Weights of a small transformer language model: LayerNorm before each block.
Each number is 128 + 24 x the weight over its row's rms, rounded and kept within 0 to 255. Layers, rows and columns count from 0. The size above them is the row's rms in percent of the matrix's.

# layer 8 MLP down (transposed), 2304x384, rms 0.0547, rows 1121-1173, columns 320-383
size [101  72 111  95  97  60 114 101  56  89  60 137 119  78  59 103  36 123  31 120  85  93 180  57  31  45  41 128 103  76 110 123  82  85 104 115  82  70  81  89  52  49  70  61  24  49  91  91 102  91  74 134  65]
[[ 94 137 104 127 125 113 150 127 138 131 138 141 144 164 139 101 154 157 162 131 159 100 125 129 124 131 174 132 100 149 103 143  87 136 184 170 172 115 112 131 106 133 150 159 124 107 112 137 110 113 106 100 149 122 130 146 149 186 115  92 142 103 144 153]
 [166 123 107  84 112 206 111  95 136 107 150 123 118 143 121 115 102 149 111 128 166 129 115 127 127 150  68 135 137  94 110 107 179 147 105 111 142 130  85 150 127 112 123 147  96 132 154 139 137 113 120 135 139 162 129 126 146 159 133 158 136 148 127 140]
 [107 139 111 114 106 137 126 135 151 122 100 142 122  97 138 147 117 138 164 160 130 147 143 151 166 120  92  85 118 150 144 127 136 127 115 134 119 194  82 109  69 150 126 111 107 105 150 139 171 157 145 122 124  99 117 150 117 130 163 187 109 117 130  92]
 [129  93 111 112 101  92 133 100 161  81 116 140 119  97  85 129 128 122 142 157  76 111 136 141  89 147 150 133 135 156 115 119 108 113 117  73 117 140 131  79 157  90 104 103 120 171 156  95  94  75 127 141 103 153 118 122 125  81 120  62 135 112 140  91]
 [161 118 121 128 120 129 135 133  95 167 131 119 100 123 142 123 151 124  84  96  79 144 143 101  88 128 127  94 165 130 149 113 120 139 126 101 102  87 134 146 158 100 136 125 111 194 108  82  81  99 125 152 111 140 165  99 116 138 153 113 180  92 140  75]
 [114 123 158 152 137 137  83 102 150  93 116 116 117 151 102 181 104 138 127 158 115 138 170 144 110  82 106 119 127 147 101  99 127 137 120 130 122 138 118  94 121 119  99 130  98 152 152 131 142  88 122 137 104 141 107 123 111 137 165  92 125 122 146 119]
 [128 122 104 122 124 126 129  83  98 125 139  94  92 149  92 124 128 154 106 116 115 177 108 148 133 143 151 149 123 161 104 134 129  96 138  79 141 173 137 110 111 147 113 165 107 116 127 129 144 159 113 113 173 129 134  92 104 130 131 118 121 130 132 137]
 [138 130 141 169 161 111 115 126 128 117  99 129 135 118 166  64 129 132 152  96  93 133 154 131 110 131 104 129 125 115 137 152 134  88 140 167 133 119 115 139 123 160 157 131 107 103 113 122 169 133 143 141 148 118  83 151 131 130 131 166 101 132 110 134]
 [171  83  93 126  90 103  74 129 137 108 159 115  83 109 142 141 139 146  93 140  90 108 125 110 131  79 128 156 158 110 107 113 105 126 102  72 134 162 132  95 131 159 147 117 123 164 126 135 119  92  88 163 160 120 119 103 157 131  93  94 106 147 116 147]
 [130  91 116 117 139 191  96 125 165 110 109 147 101 150 154 118 112 132 166 143 115  81 133 137  95 136 102 151 104  98 126 147 108  85 132 140 139 103 107 145 115 115 174 111 168 103 121 167 110 111 119  56 162 139  61 149 120 128 151 123 109 149 111 103]
 [106 118 152 115 138 157 126 137 144  72 135 119 124 166 125 171 160 142 128 111 112 123 120 140 110 132 106 114 117 119 124 131  87 180 108  79 107 106 138 147 122 144 127  91  95 115 159 117 130 127 115 102 150 124 132 132 137 128 116 159 153  87 131 124]
 [ 98 128 128 112 163 122  96 115 116 126 123 164 129 218 112  92 162 139  91 141 102 118 108 127 173 131 145 133 143 139 126 153  92 186 169 130 157 125 127 121 141 141 162 165 143 125 140 108 103 107 109 121 101 126 140 120  67 163 153  91 142 131 100 119]
 [ 58 141 125 148 102  97 125  92 146 122 154 146 107 128 141 145 123 122 119 109 111 107 140 163 108 168 164 162 133  99 166 149 120 151 135 131 110 180 168  89 161 120 139 143 153 156 173 143 118 136 131 145 118 134 119 145 130 127 173 154  99 143 147 130]
 [ 94 174 168 119 143 134 131 111 194 129 126 157 150 111 155 142 119 149 149 131 124 146 119 125 111 124 169 135 122 138 102 107  99 112 101  86 128 149 132 106 151 142 162  87 136 122  99 128 101  97 130 150 138 104 136 159 110 112 145 155 176  89 102 138]
 [106 128  94  82 111 140 130 108 104 146 148 129 111 110 121  99 115 124  93 115  96 116 123 113  99  89 135  73 129 119 150 110 160 129 130 126 158 206 154 153 121 141  82 133 121 156 107 145 102 125  98 136 123 108 118 133 118 137 161  71 123 123 111 125]
 [125 116 135 147 125 119  98 151 123 145 123 127 133 137 134 143 108 151 159 116  75  88  93 176 119 133 115 144 120 127 109 162 128 151 101  98 106 148  73 129 136 146 112 155  98 131 126 132 155 103 114 116 149 113 110 120 123  95 154 126 124 134 147 143]
 [ 93 150 127 150 147 168  96 143  91 189 128 129 111 154 100 125 113 131 138 132  51 130 108  98 125 141 103 133 153 124 144 108  97 131 126 145  94 146 157 120 125 158 133  93 108 157 145 124  70 109 129 165 121 107  94 154 143  92 111  77 136 101 104 102]
 [124  65 146 103 119  80 110 146 162  90 125 149 177 140 124 137 180 139 145 181 150  85 135 131 115 143 108 143 112 128  90 134 125 126 125 143 160 134 104 106 106 145 127 127 129  93 104 106 134 115 149 122 148 129 124 115 194 104 104 149 155 116 134 155]
 [136  78 143  80 133 110 132 133 127 129 137 133 109 138 149 133 127 112 110 150 118 142 133 117 125 141 122 139 152 130 107 146 148 108 128 141  91 123 146 121 103 107  48 107 160 122 109 111 147 105 173 119 141 131 104 113 105 116 115  99 119 106 123 113]
 [116 130 124 150 112 158 136 139 123 124 134 159 119 118  97 120 132 147 116 118 144 131 131 182 117  83 106  89 188 108 131 120 110 144 144 144 151 114  97 154 153 122 156 109 151  99 153 160 138 126 135 140 149  80  95 112  86 129 126  71 141 130 137 114]
 [159 147 119 116 149 132 110 121 111 141  83 130 128 128 138 100  91  73 128 113 164 127 101 112  84 126 109 132 115  97  92 113 100 144 173 116 136 139 123 159 139 109 103 124 132 112 153 119 102 131 138  92 131 105 168 107 130 133 128 153 169 108 119 120]
 [148 108 117 120 149 157 162 140 116 121 157 179 121 118 139 157 119 126  71 147 101  96 144 134 103 140 110 108 135 152 152 157 141 145 109 141 116 143  92  89  71 132 146 160 138 105 164 105 129 165 121  87 128 137 160 146 124 134 155  49 181 111  96  85]
 [114 194 113 134 129 140 146 120 162  78 121 157 147 130 123 142 118 176 103 170 133 110 134  98 121  98 115 134 128  66 164 140 127 144 137 146 108  99 121 125  93 150 141 135 122 116 150 136 110 134 137 141  94 163 130 134 145 110  84 171 132 133 131 164]
 [130 115 127 188 136 119 130 156 128 121 145 128 129 138 156 150  97 103 118 138 130 163 118 114 127 175 147 139 157 108 116 126 137 123 110 189 134 100  79 175 112 204 136 135 108 142 150  85 112 140 130 160 166 129 101 116 121 158 169  89 112  91 119 178]
 [122 109 134 144 137 116 128 149 153 118 118 133  90 134 165 177 121 159  97 127 111  91 100 150 102 153 135 123 148  96 132 104 133 103 138 151  87 160 103 156 116 132 120  91  99 125 113 145 126  93 126 168 116 137 134 140 127 105 166  91 129 108 144 135]
 [173 129 145 124 122 149 195 133 107 127 139 101 149 140 126 121  90 138 132 108 121 121 169 148 118 159 173 144 142 154 106 144 165  78 141 112 151 140 112 114 148  98 138 144  81 142 119  69 121 108 111  98  96 148 118 144 158 124 192 166 128 108 180 100]
 [152 102  95 131 110 128 158 127 132 163 120 133 171 142 136 137 132 151 132 107 129 110  83 104 128 132 108 160 124  98 102 108  91 125 112 157 101 119  93 111 135 119  89  85 145 126 135 142 132  82 133 138 131 123 128 140 144 155 120  73 139 117  98 127]
 [126 133 194 119 147 180  77 161  89 132 143 121 148 125 103 128 117 111 105 115 122 121 107  99 144 148 127 149 104 112 149 107 119 113 150 211  97 121 120 129 164  87 151 157 157 117 152 124 111 141 154 100  94 158  94 126 118 118 101  89 128 132 118 150]
 [101 122 121 111 124 129 107 135 126 139  89 114 104 126 166  85 129 100 148 137 124 150 157 113 145 167 138 101 138 108 132 152 134 123 163 123 145 192 169 108  93 128  84 103 115 136 147 131 121 128  74 151  70 133 135 167 140 115 149 126 169  49 131 142]
 [140 148 114 117 130 181 109 139 123  87 131 130 119 126 195  85 133 139 105 155 126 122 105 120 146 105 146 133 114 121 141  87 149 132 124 114 124 126 130 107 162 155  98 108  97 169 135  56 101 138 124 160 136 119 139 148 124 153 121 132  87 128 128 104]
 [108 119 119  60 104 108 155 177 112 157 119 108 155 137 113 136 141 127 116 146 144 114 127 147 131 123 149 110 108  83 151 123 159 155 119 121 147 108 152 114 173 167 118  76  95 169 136 117 123 144 108 154 135 158 141 132 122 116 159 116 141 103 148 162]
 [154 133 156 108 122 126 114 133 126 148  85  67  84 181 100 138 115 149 150 120 121 125 133 139 162 104 130 135 118 116 103 122 112 134 112 155 152 161 173 156 100  90 138 144 146  77 142 152 109 129  89 107 153 149 101  90 130 169 124 140 123 108 134 125]
 [129  85 122 140 122  79 151 140 111  69 129 177 108 105 120 123 118 127 117 167 148 132 117 109 114 115 169 116 148 135 142 174 138 120 134 130 148 132 143 155 163 100 139 152 111 122 109 118 114 118  92 164 120 117 139 120 147 146  93 108 143 110 125 105]
 [124 129 112 135 120  97 149 102 130 106 145 114 126 138 100 121 177 143 104 141  98 163 154 126 149 145 167 152 125 148 129 180  93 135 117 120 127 152 132 134 127 143 141 135  91 140 140 144 111 127  98  98 130 132 125 107 164  99 126 116  75 178 128 123]
 [124 139  96 131 146  97 133 143 129 151 143 133  87 141 132 169 114 152 121 154 100 116 126 140 131 137 117 152 191 196 135 145 185 132 126 156  99  90  98  95 139 138 120 156 134 152  86 108 105 124 167 134 104 126 142 166 129 131 150 119  70 123 119 146]
 [146 162 118 144 125 142 142 157 129 135 127 115 156  97 145 102 147 134 143 106 133 118 108  97 110 129 102 146 112 136 157 148 147 145 134 133  79 160 126 113 135 123 131 123 189  80 134 111 142 189 157 126 195 104  46 137 144 107 102 154  98 149 106 150]
 [117  81 135 138 156 107 109 153 145 145 149 152 110 105 168 128  84 117 119 118 116 131 168  93 119 127 138 106 140 158 111 146 115 109 168 127 165 125 143 122 115 140 107 114 109 113 121 142 104 141 112 119 155 138 169 134 113  94 103 104 133 117  90 106]
 [161  93 114 138 129 167 114 109 143 125 159 164 114 139 126 143 125 164 155 112 122 100  97 145 145 159 150 131 111 120  77 120 105 118 135 133 146 120  91 117 138 127 115 150 131 126 163 117 132 126 141 157 108 141 119 123 149  68 149  71 142 152 111 108]
 [113 146 103 126 168  63 148 133 170 149 151 109 184 104 122 125 153 127 155 176 151 121 133 136 105 115 143 170 139 139 109 134 116 144 118 176 139 101 136 157 114 127 140  95 103 137 138 117 126 112 147 115 126  87 122 130 106 138  99 149 179 126 123 113]
 [156 121 137 100 146 138 111 110 120 125 153 146  93 110 153 186 130 122 137 167 165 147 129 138  97 120 116 129 122 104 139 132 165 165 108 140 121 187 130 154  95 137 143  78 142 123 158 109 162  98 148 144 131 120 129 126 127  91  93 117 131  77 115 114]
 [104 127 110 128 152 152 137 139 156 155 137 157 127  86 131 146 118 108 115 121 123 127 112 139 140 116  98 150 106 132 122 107 157 137 140 148 122 145 123 145 125 160 127  73 154 158 126 134  72 119 143 149 155 177  76 144 126 110 136 184  96  95 133 111]
 [119 122 104 142 118 151 121 114 155 138 137 132  99 138 117 172  97 107  74 156 123 131 158 133 115 166 147 134 166 143 133 188 114 107 135 126  99  98 105 147 140 137 144 170 112 129 150 140 147 142  91 174 122 120  67 109 151 119 127 139 164 132 127 142]
 [146 125 100 113 138 115 159 130 103 175 152  81 152 122 129 124 110 137 108 176 136 134 133 106  99 127  96 153 153 127 133 150 143 116 158 120  87 116  86 110 162 160 126  66 113  99  99 150  97  97 144 117  73 151  87 137 146  87 138 109 153 123 128 133]
 [101 106 105 109 114 157 125 172 143 128 158 116 144 139 152  77 101 102 125  83 159 155 145 140 146 112 143 121 156 104 126 130  93 134 143  77 170 149 173 131  99 147 133 138 155 109 102 112 117  73  79 112 147 117 138 117 145 142 165 159 117 129 154 106]
 [125 115 120  98 126 167  89 101 135 113 159  87 103 126 112 171 123  85  97 141 128 107  85 133 122 125 130 113 135 132 116 100 114 111 105 125  89 148 130 107 170 153  75  94  90 129 129 106 154  79 162 142 143 168  78 129 150 174 130  88  96 148 137 111]
 [158 160 129 159 145 140 118  98 148 122 133 108 131 128 105 175 106 127  78 140 101 134 117 131 138 111 150 109 127 145 111 171 157 150 161 122 123 153 183 123 110 120 137 115 135 103 138 159 141 113  69 109  94 110  60  81 163  55 157  95 157 126 121 106]
 [118 144 117 133 116 156 126 130 155  96 147  97 139 106 167  95 125 103 147 160 144 118 153 151 141 153 138 152 129 117 140 141 154 144 110 173 136 156 128 144 124 101 112 151 139  88 134 126 125 202  91 128 144 144 130  55 115 139  96 117 129 146 133 133]
 [129 145 125 161 104 127 106 128 114  97 109 140 111 121 144 133  82 122 142 119 147 144 134 125 215 139 130 128 137 138 104 116 129  93 133 131 220 147 142 188 129 121 102 123 143 128 116 114 140 154 131 167 140 125 116 141 105 147 158 113  86 169 133 135]
 [104 113 134 145 136 144  67 132 118  87 150 134 112 147  79 104 180 123 137 175 155 185  97 118 140 130  87 118 105 150  85 138 167 112 124 129 146 175  98 138 113 122 173 123 108 155 110 108 128 180 146 149 116 129 139 138 105  77 135  75 159 147  76  98]
 [115  76 131 148 129 142 109 129 123 118 112 129 139 100 141 130  65  87 130 171 121 100  96 155  55 125 108  80 119  89 113  98 107 112 106 154 117 127 165 114 145 115 101 112 127 119 126 132 103 149 135  95 147 127 149 106 125 128 127 112  70  89 149 155]
 [117 114 116 119 157 119 145 101 160 132 107 111 164 148 105 149  91 124 118 123 106 104 100 105 112 161 135 153 111 122 130 114 138 102 127 103 115 114 166 111 128 114 111 119 118 138 157  71 116 108 146 140 103 156  94 126 129 126 123  92 139 123 127  80]
 [117 142 143 105 134 151 136 108 149 162 107 160 127 106 140 105 142 125 120 118  89  94 107 124 126 107 167 125 145 117 151 157  53 150 156 106 117 151 164  82 104 122 136 118  83 141 134 125 112 166 154 164 108  71 112 134  97 110 133 150 146 130 134 130]
 [126 177 101 117 160 165  89 132 150 149 123 124 168 142 109 146  95 105 128 130 121 121 140 147 149 108 164 146 108 121 127  89 131 128 112 154  95 144 136 124 147 142 143 122 106 114 137 152 154 120 132 151 123 134 103 140 150 100 144  74 101  86 108 113]]
# layer 8 MLP up, 2304x384, rms 0.126, rows 1122-1173, columns 320-383
size [ 74 116  88  96  60 122 106  51  84  59 149 130  74  60 104  34 124  32 114  91  91 157  56  30  47  39 119 107  74 105 123  79  85 107 117  78  71  74  87  57  46  69  64  20  54  86  90 100  87  84 147  66]
[[124 141 181 145 132 118 143 133 158 135 116 135 146 145 139 120 156 137 106 142 119 129 163 123 151 149 159  28 155 149 134 144 111 156 144 106 123 118 115 115 112 164 126 144 127 119 124 118 126 128  98 140 143 117  78  88 148 132 128 107  77 120 138 100]
 [164 102 103 126 145 163 142  96 107 172 130  58 122 144 121 134 145 128  85 114 130  91 121 138 145 160 150 143 134  97 103 152 134 103 142 113 171 109 110 137 137  86 131 123 149 142 141 109 108 100 135 134 119 167 153 124 149 162 131 105 135 144 117 131]
 [144 103 108 163 119 155 110 135 168 166 101 110 132 126 113  98 168 100 132 119 165 105 170 134 124 114 116 121 136 104 167 161  91  85 216 130 142 109  90  75 113 170 163 104 156  90 142  90 148  92 152 134 144 117  99  95 146 128  95 115 129 147 152 153]
 [115 142 111 131 150 173 134 141 153  93  99 105 119  91  98 105 152 138 152 147 130 147 120 107 147 135 101 124  92  73 135 148 119 127  93 123 132 146 116 157 119 136  96 111 131 110  95 108 155 119 160 101  94 158 117 124  96 169 104  98 127 126 157 150]
 [139 139 142 130 113 114 139 138 119 129 140 135 144 121 139 100 120 131 120 114 164 132 126 147 148 121 132 115 107 104 121 174 105 188 161 135 176 112 122 177 107 132 141 145 128 143  83 142 149 101  93  83 137  92 149 113 156 167 118 174 155 151 116 130]
 [137 104 165 120 112 130  76 107 113 117 117 144 146 147 128 109 130 115 114 136 128 170  83 125 170 105 154 117 129 138  84 161 150 156 105 109 110 139 101  90 148 162 115 121 156 151 124 131 101 156 166 114 156 148 119 113 152 128 113  82 109 133 117 121]
 [ 88 134 136 117 157  90 149 112 118 160  92  88 172 119 129 157 115 166 134 135 134 136 122 119 119 126 135 128  97  90 149 105 136 127  87  96 132 143 113 137 115 101 142 104 136  94 142  92 115 142 168 141 136 129 116 145 156 132 144 121 174  93 101 150]
 [130 139 146 164  92 125 116 139 124  99 117 146  99 111 151  73  96 143 110 102 131 107 166  99 162 145 114 153 158 107 100 153 129 149 113 131 138 168 125 154 154  99 140 114 150 108 122 105 115 131 127 103 126  85 101 125 133  88 105 138 154 101 129 147]
 [110 126 129 121 165 169 166 116  78 100  85 139 162 121 134 129 171 119 137 152 142 136 141 109 122  96 130 100 187 159 152  99 112 148 148  97 135  94 104 131 154  82 148 163 121 129 112 155 126 166 119 117 110 117 133 139 111 120 133 184 107  97 166 156]
 [143 169 137 103 119 139  76 188 124 125 171 114 132  93 106 111 164 137 105 132 131 161 144 146 128  95 155 126 123 111  93 133 168 107 124 118 126 111 109 158 130 118 144 172 124 164  97 108 162 137 155 129 123 103 129 110 115 175 154  64 103 165 153 124]
 [125 140  96 119 109 161 156 131 167 127 128 142 109 137 107 132 121 128  87 118 106 131 171 122 140 112 125 166 146 140 152  87 107 109  82 125 132 132  89 126 126  73 130 146 171 134 128 141 143 137 127 118 147 166 177 141 122 157 131 116 106 139 134 131]
 [183 117 136 151 142 173 105 127 107 122 103 126 106 130 127 165 156  97 175 163  98 138 154  39 113 101 120  89 129 115 101 129  94 142  93  85 100 110 125 150  94 125 118  76 156 109 129 149 153 122 124 172 134  90 132 148 120 134  88 139 134 118 152 109]
 [128 127 126 121 126 109 124 127  95 137 160 120 107 162  83 108 128 101 116 135 161 166 139  94 104 133 105 116 116 112 132 140 118 143 141 174  98 113  95 191 156  84 117 148 124 145 118 137 104 141 124  94 131 151 107  89 128 147 128  91 111 141 139 142]
 [131 125 159 170 127 131 116  96  94  89 146 119 126 145 177 127 103 119 122 172  85 129 136 164 123 171 168 150 113 124 116 161  97 131 117 120 134  99 114 124 108 127 162 134 109  84 146  80 137 144 158 131 163 108 108 130 136 145  72 157  99 149 172 120]
 [140 133 133  61 122 121 134 137 103 125 133 105 115 155 132 107 139 134  72 137 179 142 113 113 123 104 154 131 141 196 146  73 162 105 136 154 129 123 143 135 113 121 122 146 137 133 128  94  94 162 136 188 149 195 141 118 141 140 102 133 151 153 122  80]
 [142 124  89 148 141 137 121 104 157 101 100  93 139 127 146 114 103 114 127 133 172 132 128 158 136 127 146 111 111 118 124 126 160  88 117 117 140  91  99 123 145 104 118 131 151 113 120 143 131 121 112 113 137 147 176 144 158 205 138 187  93 126 147 134]
 [143 114 191 117 118 124 146 124 132 123  94 161 153  99 123  91 144 168 118 115 143  97 124 148 140 145 155 153 133 118 136 118 113 146  96  79 127 157 167 117 129 152 116 117 130 140 144 106 108 158 137 140 151 152 145 116 128 130  63 115  88 107 132 130]
 [108 143 119 155 136 126 127 142 151 129 123 102 177  94 123 160 104 142 157  95 133 109 146 129 120 108 128  98 142 133 143  97 102 151 139 100 166 132 137 100 138 162 187 145 111 135 132 151 180 141  83 147 137 128 153 124 130 113  98 154 141 131 120 148]
 [106 100 153 143  98 136 118 146 153 154 162 134 130 136  86 121 114 122  99 166  90 122 118  84 117  99 128 160 150 176 151 131 153 112 116 104 113  97  98 106 115 154 134 111 154 107 147 121  84 168 121 141 136 149 168 134 165  91 129  95 123 147 120 130]
 [105 132 121 124 154 107 115 126 125 144 111 112  77 114  79 113 112 120 121  91 139 142 134 165 149 124 148  92 138 149 165 135 112 139 135 136 154 103 118 111 127 182 168  93 112 138 119 179  99 115 110 128 125 120 117 170 113  56 202 124  88  72 125 106]
 [107 154 134 148 173 140  56 169 142 138 117 132 103 104 114 125 146  93  90 120 144 126 110 180 125  87 176 132 164 112 137 110  92 104 125 165 151 143 153 131 152 124 152 124 127 138 119 109 136 128 156 129 107 104 129 130 119 172  95 129 156 130 119 123]
 [188 125 151 176 147 123 123 138 147 168 124 129 122 146 165 125 141 114 144 112 133 114  97  89 142 150 113 102 157 139 149 159 128  98 145 132 127 104 141  88  74 143  95 140 138 132 127  93 148 118 128 156 144 102 135  56 130 155  95 124 118 112 122 139]
 [113 162 116 127 117 146 138 109 122 182 110 101 143 134 101 139 117 150 166 120 150 114 121 114 147  74 119 131 145 160 150 154 100 116 140 129 128 163 152 143 157  84 110 141 145 144 135 178 137 137 154 143 150 110 146 138 118 110 134 133 159 154 100 129]
 [120 153 110 142 142 117 133 119  84 103 142 112 156 146 118 110 122 143 157 159 110 143 150 137 151  92 102 126 122 135 110 127 115 149 125 128 156 102 104 177 148  85 162 146 154 121 124 175 116 144  96 131 106 120  93 147 136 111 146 156 103 116 102  89]
 [119  92 122 129  90 116  95 143 136 103 128 150  73 118 120 105 183 135 139 102 126  99 153  88 106 100  88  91 115  99 174 117 131 139 174 101 117 119 117  96 142 106 102  92 177 148 143 139 123 143 123 159 170  92 138 106 156 153 117  74 121 170 126 130]
 [ 90 108 130 189 151 130 152 119 151 139 116 147 103 115 135 103 145 101 129 146 136 105 144 166 149 149 143  73 139 132 125 151 118 112 140 118 118 131 163  97 107 139 140 140 123 130 148 142  70 178 159 123 137 152 148 128 131 122 159 137 124 127 186 125]
 [135 100 133  96 121 109  93 119 190 155 112  89 154 106 164 124 157 154 113 143 126 132 131 109 109 123 125  96 114 137 170 122 119 118 134 124 131 107 124 152 127 114 121 123  97 141 121  89 126 129 150 138 131 137 153 132 113 127  92 148 117  50 118 130]
 [140 152 106 142 119 134 117  86 152  75 114 156 188 149  63 153 104 123 104 118 111 120 117 123 135 174  95 177 114 100 161 103 105 116 111 160 126 120 124 124 137 121 146 150 135 119 126 121 124 132 157 153 171 106 104 114  85 183  66 104  81 144 156 118]
 [127  92 173 139 126 136 110 156 113 112 124 128  89 128  75 118 149 127 108 122  88 158 104 146 141 125 160 146 148 148  95 161 106 137 141 126 113 124 109 135 171 106 115 128 151 119 126 151 104 102 133 100 133 163 125 130 135 105 119 138 163 176 102 135]
 [137 141  98 131 105  91 138 158 132 116 123  98 122  84  78 109  90 139 147 134 140  84 114 121 113 145 183 115 138 173 158 132 162 125 134 136 124 153 139 140 145 105 115 158 149  98  98 169 149 126 168 155 123 135 143 137 102 108 123 155 137 103 144  88]
 [152 139 139 118 134 115 116 154 103 117 121 127 120  84 149 133 120 172 105 107 101 103 134 106 138 111 103 152 101  80 116 117 154 137 165 119 123 122 133 180 140 152 165 161 120 130 184 126 130 131 122 109 130 121 152  89 115  89 146 165 130 160 123  79]
 [ 81 127 163 112 115 167 119 145 136 111 121 141 124  72 125 113 131 100 121 105 107 106 156 122 128 125  70 169 104  98 176 138 140 128 128 107 138 111 136 125 104 146 134 125 154 162 140 138 148 156 129 130 138 148 116 141  90  79 115 121 141 141 133 174]
 [148 138 143 121 108 119 100 112  95  90 122 130  94 121  88 114 142 117 147 154 141 142 144  80 139  99 107 145  96 130 115 100 132 142 128 108 122 107 125 109  94 148 123 106 150 132 107  76  99 123 127  92 145 103 108 169 113  82 121 118 114 107  97 113]
 [136 118 150  90  91 136 121  84  94 102 127 112 168  83 118 137 106 112 114 130  79  98 134  98 126 148 143 145  93  69 117 162  80 137 129 112 128 142 128  90 104 118 146 138 149 140 172 176 155 174 112 147 126 176 134 132 104 116 105  86 145 127 135 109]
 [122 105 136 127 121 126 137 152 136 110 122 132 137 110 111 143 137 137 123 100 126 118 131 134 182 103 150 124 168 139 134 117 119  91 124 121 150 127 151 152 112  83 172  88 109 125 128 119 108 108 155 121  78 127 185 124  69 154 113 101 177 119 140 144]
 [111 163 130 122 152 164 114 131 157  74 123 126 129 104  83 147 131 134 150 113 158 132  87 139 117  93 118 151 153 112 148 166 100 125 108 115 103 127 106 146  95  90 176 122 125 143 152 106 100 139 118 165 144 125 145 148 171 146 176 166 125  74 103 171]
 [112 139 145 131 146 129 126 129  88 183 109 103 144 140  90 117 112 133 122 147 158 124 138 124 125 142 110 110 118 109 163 126 144 116 149 146 130 141 122 156 101 131 135 149 135 135 103 140 159 100 136 159 124 153 138 129 146 167 128 157 149 152 152 171]
 [139 121 145 120 133 117 123 163 101 145 129 154 103  96 120 120 117 166 137 129 157 141 135 142 121 121 123 122 128 139 116 119 156 148 121 134 145 141 131  96 119 137 122 160 108 150 123  97 133 136 118 152 116 160 119 127 139 117 138 154 137 125 158 150]
 [ 64  54 122  95 129 106 160 117 137 128 108 157 160 183  93 106 111 117 133 100 147 125 136  92  97 116 139 141 123 148 102 121 105  89 157 114 146  82 173 132 203 118  99 145 110 105 109 127 109 155 114 113 119 130 148 137 139 174 110 167 152 167 137 137]
 [116 122 110 171 106 146 116 133  97  75 146 136 129 118 126 139 107 129 142  86 137 135 161 111 142 137  88 150 139 124  71 103 103 116 121 143 144 142 111 137 122 125 147 112 114 189 135  90 139 157 116 173 135 143  83 138 149 106 153 150 119 130 138 138]
 [139 129 136 104 122 155 128  96 137 136 151 108 146 163 141 160 126 129 138  71 110  99 149  94 126 127 137 130 112 138 161  86 134 139 150 118 129 116 113 118 165 106 133 101  94 104 140 135 147 133 114  99 137 147 156 148 155 136 153 132 117  83 123 109]
 [ 86 160  99 116 144 147 111 129 132  87 100 155 120 129 107 129 144 136 148 124  92 128 100 101 174 105 137 116 122 129 103 133 102 115 127 125 125 105 162 142 123 128 102 148 149  99 133 142 132 136 119 105 123 132 112 115  97 168 137  89 140 138 155 144]
 [130 145 122 145 156 117 114 138 144 114 145 128 135 163 131 128  81 157 133 168 127 106 163 138 143 142  96 129 113  98 128 119 160 102 104 136  78 147 109 136 126 104 110 146  96 100 145 133  95 141 145 108 130 162 137 129 102 112 129 110 135  96 131 139]
 [181 124 153 111 131 110 149  74 120 130 135 151 141 130 149 113  79 119 181 101 167 135 141 161  99 134 106 106 115 125  97 114 114 163 143 130 128 100 126 121 115 109 165 153 128 119  76 148  84 151 113 114 108 133  99  82 135 128 119 148 156 138  93 136]
 [142  71 131 139 140 114  68 101 131 133 145  92 146 118 151 124 138 105 110 150 191  95 121 116 146 165 108 120 164 134  99 126 134  98 138 116 136 110  80 153 112 142 143  83 136 128  95 122  62 159 150  88 115 134 135 148  91 140 113 158 158 177 122 107]
 [136 125 185 148 143 146  90 149 163 143 114 191 125 135  98 179 167 122 107 132 150 160 109 115 125 119 143  90 140  86 133 132 119 104  91 132 144 112 155 127 121 137 142 126 130 153 126 112 112  74 141 140  78  89 148 168 112  99 105 129 102 143 113  73]
 [ 87 124 119 144 123 122  93 114 126 131 118 115 127 117 134 134 130 156 137  78 134 113 134 171 124 126 154 137 162 130 153 129  75 100 147 132 130 149 115  95 158 134  89 153  98 135  99 150 119 119 123 134 137 125 197 105 139 153 120  83 119 124 113 139]
 [118 182 173  72  85 124 139 137 136 131 118 103 166 120 118 135  98 106  81 103 100 112 134 126 138 136  94 114 114  89 135 151 105 151  77 124  73  83 133 147 135 137 111 128 115 103 150 143 120 130 113 134 117 106 169 120 101 142 129 157  98 131 146 145]
 [139 127 160  94 140 120  90 142 133 135 122 117 114 114 109 125 124 103 138 107 134 105  80  93 121 102 116 119 121 141 129 116 147 166 107 119 132 123 106 125 133 151 102 172 115 161 182 132 115 119 150 156 134 102 110  89  89  87 117 129 138 114 132 140]
 [164 128 172 129 101 112  90 122 136 141 128 115 174 130 137 131 127 147 124 131 156 121 101  58 149 121 127  95 111 156 144 144 126 163 145 128 123 121 147 109 135 127 149 105 121 121 131 148 114 116 158 172 142 109  85  63 117 131 101 158 104  84 122 152]
 [137 136  96 178 158 151 132 144 133  76 162 147 114 141 125 164 116  97 125 166 143 120 152 135 148 127 123 125 102 145 155  99 124 116 135 148 116 122 105 107 146 134 139 143 116 113 113 104 114 143 129  87 114 183 133 185  90 152  95  97 140 150 121 118]
 [164 120 122 131 138 131 141 130  51 120 121 109 109 104 164 141 130 141 132 125 118 107 111 121 134 122  94 111 137 152 115 111 167 159 149  96 161 144 152 163 162 111  75 101 102 114 164 126 131 134 149 157 128 148 129 185 122 117  74 104 105 104 143 123]]